config.toml
num_hidden_layers = 26
intermediate_size = 1152
norm_eps = 1e-05
qk_norm = false
bias = "qkv"
init_std_o = 0.0
lr_head = 0.0102
Each number is 128 + 24 x the weight over its row's rms, rounded and kept within 0 to 255. Layers, rows and columns count from 0. Numbers have three digits each. The size before them is the row's rms in percent of the matrix's.

# layer 18 attention value, 288x192, rms 0.0951, rows 4-25, columns 0-63
105:106128153134144093131130117123109156132141151144165108133115142096133116143098106112164106157137091134116138141139151141098153127133131150147134078093152116120139119131125107139090094164145120
099:115135080131132160105136145122141116124093122115125158098122085117172144103135168155177198132105156157159141135128119096124125112117117147134110141122087115145134160141097182125135147130105120
107:113145121107098154143144119128142099143149107122146109161116170124121113112197147140184131112106100132107141094105112117117142154128187123114086099119088126092106089135100136151086126102147080
104:109146103121113150139144161140103117082074134149117119111156086122132135115150144147098137107118130116145141138134146092124138083110152138131127145152145148113127107146134140127154168069143160
101:140122152125121140117137134099098130120129131144112108147098141140090149159072171152121095119112145120107073115140159113110131120123121127133135128077197131106118163088149096134147151142081121
113:155117124120147135127115150119123153125130148096107115057109121121151139109131133156138118149123101128127132192131116148171134123122102125149120141102134107131152184153113136131106110108113139
107:116176129072121152129140122152087160113095155144114127109093146104125143155156165125130102131136092124092154101101114136123115120113140116103095070158128147102179090135156122151084125163093169
116:151124150098115106150121106165172121129214113087087107189141095098120122175151135141097133157125103134137113087113132164162137042101073119142133116169161137151136074115155114141106119134164142
099:138123135103137139109153110139133101160126083103118131125123111096146120145164146165147149086140116093163127139107119118133141142136081136175128170106149118144104128126125154146154120087113100
109:124092084086117148160163105126130078166141186105098143139081129088145142152121126119117093113109148157154118113110063122155129123115112124129111110173145159113184110123143104136140151125085179
111:096123107106133108131134180143145139216170103150112132159093169152146125079141130132122135128113163138138145090134079147120119122136121100134123094164103144117122118140096145151121111132128162
098:114088116149138140119126155112127160136067099115132145113128098144173114121153071129122127137145130115133126104113113126125132127160103098136128134145091102113171167139099156099063122142120151
111:134127134158136111167134113145139134136132197122140123145142093106100128191117114071157127136099096141139104129155152115108138133111093130152118076104185099160124144135132112134150122135164087
115:119161157102098140101126139131117145155145054143155109136133141135134140172133102156117106156140100137122152135113139183109130149144138121097153139121108153051108141097165146124090122124121148
094:162140143142100116079094148091176130108160130113137128152145119120159130090125126126108120137151184124128084184126205158143129132142170126174128142130122095121177171107142095162143124091146135
115:133118080123143124113125127114130130120125133124128134098132163131163134140151132165153108125138121128141155139128135124116121134112166120130155147128125122088175146143147140156132134111145153
109:133090089132116127118179100135117130130187109126125105158071152142125153124097142136127108158096104164159143120093121139119122142123124124122129156139098132100150098129149084144121142081107137
095:121117057131116142134126170122114132077096139130168135123129127103163135098136150127159194114115106119121110121152143132135099156123132140120127114114091121086112141094121124136105145155136163
105:103096072142146140128146149143111144177070145126098116117128088109108156117110119136166121115115153131152127130152119102134111153078156146158106114115112115188127115105167139141164152108124137
106:133167079140152114138125129138171139134081107108172127095133119133136115151118091140107139137120108096142142126154121152131108124127090121147137147076120123139094133127141157160119131186133101
111:156114113128158172127075163128122123108116107141143168137144155137120149152128137156132118158104144107116158148148121102127129125106136153126137148112104118119152202129144161099125117127122142
092:124126191124137147110148116111129100159138085096124158106111162195133122095134129140117152113112127140133151100113144149125131047140112095103130148184141127150108126166114147069101136107163150
# layer 18 attention output (transposed), 288x192, rms 0.0937, rows 4-24, columns 0-63
104:156096113146102172109160164130148097106103153139097135124151138134160112101143137128107165128094147163115134129100116132128118158126103100132116083162114141120124118139147118145123151114134150
099:112091158134153151152113103125095103171155156130116111136112122145115115130106140082144145136164126141123117137117141142122161122109145102156138144132145138121129098157116112122141084091149117
104:125154127141107097136100185147105151141175119117118151117087125108148160134121115150127163127134123136142143153141119095126094106143105118174144107103098160106158153119168133099159147152104153
104:157125136129121111099075112167069176156129097133097127128105138121129161141127144124129108183197099139130110162123141127102133162112107110139145179128123154154141129143114171087119090084158081
092:115127101080103123130103150118097123133143148125135151108161123173119113111148124145140096143146126157131163157142128125155138132119141160127139131156124167160093138097125116149101141089186114
114:109123102113146133131138111113161127099137137120173120158172165171145138162144120122102145128111145082143129112120145126104158106079161103138095103116158137130097097148104081090135132117165121
110:148120106119118113117176134083163131112146079122134117111091125102176124117142106113106136129098128129117144119145145167117144127161149117112131104087118122137160154090171144107099125171181130
116:146135120130161123092100083081105169116078126181119119126093146110140132129116151174099135146112119152115136127150125060127127136176144095107136152133095104164130100102119155127131182125115130
097:080120147100149104161108132105108096117141095118079147131134137130101111138151139091170142140109191119139100136118131142130117126083163115107153179118110125117157103127102150114133119109117109
110:136113119121131075108154124072094157130128122132127084106155140170136134114109122157113120144134166146118155130141141099125141076144131085127141200106122082160124143088152142143120134133139122
113:133099138128143146105170156114110146144134165142114122106135143067141137088133105136096146120134117156110169131121149102141139089145129129177138169105129092101124113122093154100156192136111171
096:128124117137134100130128113160183084111182164122156088142104138094050132092107100139186155125109121104195135120122142148143128121114131111125115158097160146156090093122143111105173155154132126
110:133144123136108149107068125168120116122110120163122183107145129131132086119032128144129146122131115143151127107117125116123114159162105144075112115158113171132096114147100120156099111145116135
122:109140123117156120125167132120155138156166089129106165161101115119085132123183146142117138109103104138136097100138096144135146148141142156166153122118150094107119108147131105145150153137132160
089:133081145122149135177119086171119145126112103157151122142115118149132138123139141120140112134102118092143111135143099137112096131100145149131148097100172144131149117134090143146104127110087039
121:124117137156152118108127150118161160160143095142090123148120090125094133111149117106111126133092111142116135134127138119126127172141132119140104120112144127165165112092164162111114076120117125
109:132151121129131109103125115107138174179127162151123086147137126149130185156145137150118108127119118147125136150109121146122146097160135116116130127079158143128114124108133168095123127135143127
085:127140139131117170143098114157120118127165162131122096103130092158091140146132144130137141126154133146149132142144131141101107095126103133138113137095139126096149141154137136097149121146144097
103:128114139163129134126084115111152135141137162127129131126171166159159123132089148087104123109139105141122129124126159137091149125155112105084167137141159144182122133152072139144114102132155099
108:136163112124137146098109116128148121103152147148135153141122123130116103165111153107161152121107109156132110093151143127132140117125145169103127169166116137071109096166123115166135138138109167
109:085147158137101105111127093109141170117156104109165186156145117106081166172087122138126146124110116137196138141132114120117129124168134150127108109135156156096134080136105096105153135124131131